{"hidden_act": "swiglu", "rope_theta": 89700.0, "rope_fraction": 0.25, "bias": "none", "decay_fraction": 1.0, "batch_tokens": 65536, "max_seq_len": 256, "dataset": "wikipedia_en"}
Each number is 128 + 32 x the weight over its row's rms, rounded and kept within 0 to 255. Layers, rows and columns count from 0. The size above them is the row's rms in percent of the matrix's.

# layer 6 MLP up, 640x160, rms 0.0617, rows 339-345, columns 0-159
size [103 104 103 100  89 107 101]
[[113 109 108 182 125 113 105 109 108 204  89 112 128  75 220  84 162  77 153 153 119  74 123 142 121 108 122 105  76 128 115 100 128 147 113 142 125 121 122 105 122 137 145 138 133 114  29 158 109 107 116 137 103 140  88 156 131 143 180 113 191 134 149 135 122  71 139  63 154 119 152 130 102 176  87 196 127 126 168  65 106 108 198 173  87 186 112 112 143 111 138 108  94 128  76  90  89 164  84 136 109  82 124 168 137 129  64 137 176 104 125 155 160 141 151 165 147 130 128  58 161 155 123 133  82 127  99 149 148 157 106 140 181 100 155  96  59 194 106 125 137 106 148 129 156  98  99 119 120 118 127 133 146 141 104 147  94 169 131  99]
 [111 118 172 170 110  68 102  99  92 148 118  66  86 125 146 169 164 170 103 103 117 142 161 148 161 102 128  76 138 129 122 167 122 125  87 155 126 152 188 137 130 126 113  98 105 114 177 130 145 214 131 133 194 171 125 176 126 173 129  98 145 113 165 116 128  88 127 116 171 146 107  78  94 114 123 189  90 112 156 137 145 129 132 106 150 129 133 131 121 122  81 145  93 136 152 142 117 122 150 179 111 117 115  88  62  92 115  95 142  65  77 112 151 111 124 103  75 128 139 112 160 128 168  63 178 109 105 170  82 110  78  99 131 114 110 151  92 148  91  83  47 111 118  76  72  91  86  96  87 130 191 152 172 103 148  87 166 111  88  96]
 [132 159 140 178 126 152 160 153 150 148 140 167  93  52 138 137 195 101 153  90 178  97 149 100 160 100 110  94  88 129 142 162 105 148 115 115 128 200  53 128 116 159 108 171 141 131 132  90 110 122 131 119 127 117  93 169 139 189 223  82 155  85 161 145 117 137  90 120  91 116  77 113  90 147 108 167 175 192  68 151 197 130 105 162 101 164 152 124 132 113 139 109 109 125 146 153 139 100 127  94 130 134 139 161 172 111 183 174 102 133 154 139  89 120 178  56  96 130 113  93 125 152 118 169  88 183 122 136  99 140 199 163 139 129 140  74  99 168 120  96 138 132 149 104 140 136 159 150 162 137 121 133 131  57 129 137  85  99 175 135]
 [168  90  92 106 102  94 198 105  83 135 102  73 110 148  79 174 124 164 138 165 138 128 135 124 180 146 172 175 147 114 108 137 139 120 193 134 131 132 153 129 125 112 111 118 145 131 133 105 104 113 107 101 160 201 197 108 155 226 146  73 118 117 127  87  96 139 134 111 137 110 154  87 121 121 158 143 118  79 164 144 146 113 203 100 175 194 155 168 170 118  94  93 127 158 140 112 135 163  78 169  93 126 138  96 114 107 146 114 111 113 129 154 191 118 106 198 121 138 137 184 144 100 133 115 165 149 139 101 159 114 177 125  95 170 197  93  95 136 108 146 128 120 126 138 144 166 161 100 104  57 112 161 114 118 194 116 120 161  57 141]
 [132 202 155 106 120 108 125 109 145 184 121 110 141 187 117 116 130  84 167 124  97 152 115 158 156  77 135 197 125 133 144 181 171 134  70 120  90 135 158 143 126  96 149 129 150 169 104 114  74 113  85 172 139 131 123 147 132  77 109 135  88 167 126 138 175 117 142 105  99 153  83 117 194 179 143 135 109 100  95 205 163 144  78  95  90 111 106 106 113 140 152  90 160 139 119 105 146 202 155 153 173 160 146 114 111 166 155 110  98  97 118 185 146 124  89  87 179 121 119 134  77 120  86 105 164 117 140 182 123 123 101 103 126 170 105  92 123  44 118 135 168 172 135 113 117 142 154 123 167  86 168 145 123 209 125 176 164  71 150 126]
 [165 215  80 128 137 111 187  87 162 106 166 162  80 146 137  70  67 106 179  48 145  90 151 136  89 131 117  92 105 155 141  80 156 105  84  91 135 139 113 142 115 111  74 109 177 115 128 171 107 129 112 136 157 123  96 159 122  69  92 175 109 129 120  81  91 162 143 125 135 102 110 147 171 113 162 114 128 161 127  94 150 123 169 147 157 128  78 181 129 104 100 137  90 119 101 155 100 105 108 154 197 179 155 164 183 145 115  46 100 159  81 135 131 189  93 112 108 114  79 115  90 150 120 101 130  88 157 117 157 130 119 141 120  95 186 146 136  91 114 151 137  73 160 111 135 109 183 147 168 158 140 159 138 146 175 101 112 152 148 100]
 [ 77  94 162 133 102 163 130 115 103  56 147 149 128 102 174 166 136 181 139 109 103 191 159 120 113 138 132 127 161  63 123 187 105 150  86 141 146 196 179 120 108  97 131 130 109  62 159 116 126 139 172 151 134 100  94  86 149 131 189 123 153  70 217  74 159 149 134 108 123 143 176  67 133  93 122  57 128 180 107 152 138 133 154 145 103 136  82 123 154  92  84 103 123  76 188 160 115 136 157 121  77 195 112 162 121 139 114 161  99 181 116 135 178  65 183 138 173 113 149 116  88  98  80 135 129 120 153 131 115 147 156 107 141 141 118 152 125 123 139  88 102 103 126 137 115 172 128 134  99  91 157 102 147 159 162 118 154 151 176 116]]
# layer 6 MLP down (transposed), 640x160, rms 0.0627, rows 339-345, columns 0-159
size [ 99 101 103 102 100 107 104]
[[131 127 117 115 130 167 157  95  89  83 188 111 152 184  74 190 145 124  89 124 158 105 156 114  84 129 109 155 176 137 157 137 152 153 141 137  40 172  96 123 104 128 135 140 112 141 120 144 127 177 162 139 172 165 177 147 203 124 144 166 143 138 173 101 150 108 125 160 127 123 136 218 143 115 101 155  85 126 134 163  67 102 153 112 158 139 191 105 180 118 110 103 171 151 146 130 156 103 105 168 140 117 144 129 170  91 163 169 138 164 153 103  94 110 119  90 132 179 167 178  87 142 172 117 138  91 109 131 101  84  84 202 156 114 127 145 213  85 119 153  95 132 148 120 110 170 148 157 122 110 105 195 113 172 134 104 157  83 124 148]
 [105 149 130 143 132 172 110 112 140 108  81  76 117 125 132 100 141 121 158 149 130 142 165 162 117 111 171 167 160 108 153 149 170 146 122 123 137 112 117 220 116 140 151  93 147  85 121 117 133 134 165  86 130 121 134 149 136 132 130 163  78 107 116 169 218 119  95 133  93  69 128 126 112  84 145 141 135 126 154 120  87 131 109 174 139 101 156  73 190 182 133 125 147 128 156 114 128 128 153  83 181 151 147 124 135 154 135 104  81 110  42  90 133  89 148 185 103  62 156 174 143 138 112 109 177 149 165 184  78 150 146  89  92  95  69  88 121 144  51 107  92  90 164 123 114 139 198 134 156 145  86 149  59  80  91 148 127  93 149 101]
 [ 97 145 138 177 139 132 139 182 144 121 133 144 139  95  98 146 186 100 202 147 106 130 135 138 136 154 124 129 129 181  78 125 162 128 119 124 116  81  81 153 136  81  65 124 127 210 118 125 151 133  42 137 146  96 191 157 125 105  95 184 135 112  86 109  94 125  77  52 199 133 182 135 142 168 121 204 108 122 166 104 172 115 101 152 111 159 135 119 186  94 156 139 181 104 133  99 179 158 114 163 149 106 165 135 102 104 173 114 148 102  90 122 129 137 188 127  95 154 125 123 164 132 166 122 180 102 156 165 113 157 126 159 120  72 105 127 127 127 171 113 162 148 148 119 143 109 159 108 145 128 115 201 105 116  80 117 135  81  80  87]
 [ 58 107  96  88 130 168 142 169 125 103 165  89 144 141 159 134 157 128 147 206  93 126 105 102 123 133 150 103  96  98 135 111  71  88 155 152  97 142 114 138 120 113 213 126  96 128 123 110 161 125 143 217 212 129 145 116  77 132  90 146 178 117 177 114 154 101 166  80  94 123 135 113 113 173  97 151 133 128 139 132 146 142  77  90 116 130 150 151 127 162 120 123 137 124 114 123  80  59 115 117 183 145 119 123 126 114 177 125 164 149 158  85  83 112 123 149 136 107 157  91  69 129  56 131 160 132 172  97 144 104 156 183 133 180 133 110  49 143 137 142 109  73 102 158 110 137  68 127  97 161 144 146 168  67 174  99 140 157 151  85]
 [117 171 112  82  88  51 133 167 109 108 176 114 106 125 142 136 148 110  88 110  90 133  88 163 139  93  91 131 160 172 182 188  97 143 147 117 112 118 119 150 118  84 195 141 151 103 133 158 113 169 152 137 178 166 138 152 125  96  74  91  98 127 165 160 160  94 127 111 149 157 123 155 157 111 115 132 176 131 205 116 102 189 149 133  76 149 179 115 129 140 150 103 141 168 122 122 175 161 126  79 150 126 100 129 188 159 173 109 161 183 122 115 139  99 106 131 146 114 106 164 149 112  99 116  36 149 143 113 127 149 123  28 136 120 139 143 155 112 173 160 173 153 133 160 156 118 147  71 177 123 187  96 102 160 141 136 116 179  99 185]
 [163 150 110 103 110 172 160  82 124 177 156 170 101 165 116 136 146 141 214 146 109  62 138 113  91  99  94 130  93 152 118 101  95 126 144 165 186 123 176  88 156  84 116 154 137 150 147 177 203 100 133 151 186 180 108 100 143 140 106 116 154  82 112 109 118 152 131  98 129 201 111 143 133 115 121 107 116 116 174 177 129 124 130 125 155 102 102 177 105 179 116 121 144 138 137 111 103 106  82 151 136 120 121 177  79  88 121 145 165 154  78 148 102 112 123  99 121 126 166 151 121 193 162  87  74 162 156  60 190 114 185 168  73 130 179  79 105  69 126  96 146 165  99  93 123 118 161  99 119 133 170 101 153  95 133 141 107  72 144 111]
 [ 86 132  99 158 122 136 150 111  95 138 159 108 127 141 173 100 117 126 165  95 123 106 168 106  98  75  93 131  91 118 132 136 169 129 152 155 188 166 136  89 158 127  88 106 119  69 138  84 130 118  58  82 105 198  76 116 170 113 158 164 119 202 160 147 161 158 135 123 132 109  97 140  98  42  84 112 176  89 116  98 106  89 186 131 190 120 164 134 134 160 115 127 107 163 119 147 140 113 164 140 116 111 171 124 188  95 109 133 146 136 115 112 144 159 158 145 176 182 147 129 104 141 173 132 155  97 115 105 148 100  99 151  67 129 205 112  96  69 205 108 132 116 168 123  98 190 130 114 160 112 183  79 112 130 103 136 100 160 172 128]]
# layer 6 MLP gate, 640x160, rms 0.0638, rows 340-345, columns 0-159
size [102 107  97  95 108 100]
[[121 148 160 116 142 153 118 138 125 195 143 170 147 107 158  67 130 107 160 158 110 104 164 128 165 150 129  83 115 195 109 112 119 151  96 170 145 101  95 160 138 152 120 113 138 131 129 148  90 134 126 108 146  71  69 155 159 124 124 162 148 194 121 134  92 143 117 143  92 155 145 115 203  68 115 143  47 188 151 151 192 126 124 161  80 162 197 108 143 164 130 171 117 110 118 165 128  65 163 111 153 107 131  67 143 147  72 149  51 158 122 142 134 107 171  91 121 132 128  94  94 186 127 141  83  85 101  51 166 171 180 155 122 126 107  76 159 125 148 141 153 139  89 169 158 165 115 137 149 150 114 122 139 106 145 159  74 124 106 157]
 [132 157 144 171 177 134  99 177 123  82 115 186 163 123 101 103 115 108 174 122 140 112 157 138 118 165 179 143 109  95 158 115  79  82 159  63 206  69 152 128 102 126 103 151 138 197  75 132 135 170 163 103 153 139  80 147 109  70 165  89 128 131 120  92 117  76  98 142  89 114 141  79 102 153  99 175 166  90 154 118 117  67  81 133 104 176  60 142 132 142 173 152 179  73  87 158  64 152 156 157 181 119 117 138 142  92 151 138 130 136 123  90 122  99 190 131 165 115 122 121 116 147 111 106 212 126 138 157 174 143 139 173 113 114 120 141  97 183 105 158 139 125 129 103 149 156 124 141 120  87 136 177 131 127 138 108 138 102  90  83]
 [166 218 127 183 104 124 126 139 136 116 122 131 122 100 109 123 166  90  72 131 170 129 133 147 114 177  94 126 107 108  77  83 128 152 142 133 185 129  94 109 143 118 126  92 154 105 186 174  92 177 156 136 111  66  61 110 142 128 134 111 143 145 127 180  70 127  95  91 123 176 188 113 140 109 110 151 106 128 104 150 144 112 152 143  76  99 102 115 108 183 179 122 203 129 116  60 107 200 185 101 139 149 166 140 134  72 102 151 150 110 163  57  93 123 171 146  56 114 124 131 167 119 126 140 121 158 126 135 147 195 101  91 154  75 136 103  99 154 161 108 108 157 132 107 156 135 118 107 164 143 197 111 107 143 169 129  78 133 120 142]
 [150 191 119 152 130 122 130 126 123 110  78 116 131 171 103  82 143 123 118  92 170 111  73 154 195  94 192 145 148  79 126 156 151 159 125 135  98 194 137 137 177  84 166 151 107 110  67 129 108 107 111  87 119 126 193 151 108 110 147 101 110 199  97  98  88 134 130 128 116 170 135 100 155 110 149 144 124 172  93  67 118 153 116 209 134 177 155 171 154 200 105 155 153 132  47 140  87 122 104 104  82 132  94 137  89 126  77 179 182  64 119 114 138  59 175 147 135 172 165 131 115 136 117 140 142 159 125 106 142  77 162 101 146 165  99 160 147 109 129 150 114 125 107 112  87 125 129 129 175 111 146 168 176 142 147 111 156  99  93 133]
 [167 166 164 123 154 154 130  90  74  86 152 122  84 166 140 108 140 137  55 196 149 162 169  98 125 118 115 148 130 158 153 128 181 132 154 115 112 134 129  98 167 157 115 147 115 169  97 174 160 162  82 148 100  76 178 137 112 152 119 123 113 122 155 101  86 170 116 145 136 121 168 110  45 117 112 162  81 108 107 129 139 112 152 194 138  83 195 111 127 114 142 123 186  99 126 147 137  92  88 115 113 139  88 148  30 181 104 200 136 132 160 148 145  93 111 212 123 105 163 149 124 123 126 152 132 190 107 121 140 179 145 130 148 130 136 108 129 108  88 190 137 113 121  89 127 161 174 129 137 121 114 178 146 158  85 183 140 100 126 194]
 [132 136 125 122 156  64 113 142 170 142  86 121  25 149  85 129 124 132 176 127 194 119 133 182 141  95 143 121  91 187  36 117 160 145 165 140 101 140 203 136 100 137 109 112  80 151 137 146 119 147 154 104 170 148 131  97  91 142 148 146 131  71  93 122  91 160 188 145 128 149  76 145 134 119  90 149  68 108 135  74 168  76 126 118 141 111 157 135 112 143 159 165 160 152 119 148 130 122 111 134 124 119 172  49 147 110  95  76  83 128 121 179 201 109 114 116 172 163 166 163 141 114  98  91 135 110 156 143  96  79 114 137  96  89  74  93 147 129 137  99  81 120  73 127 174 107 135  94 128 116 108 153 104 174  82 163 143 143 123 131]]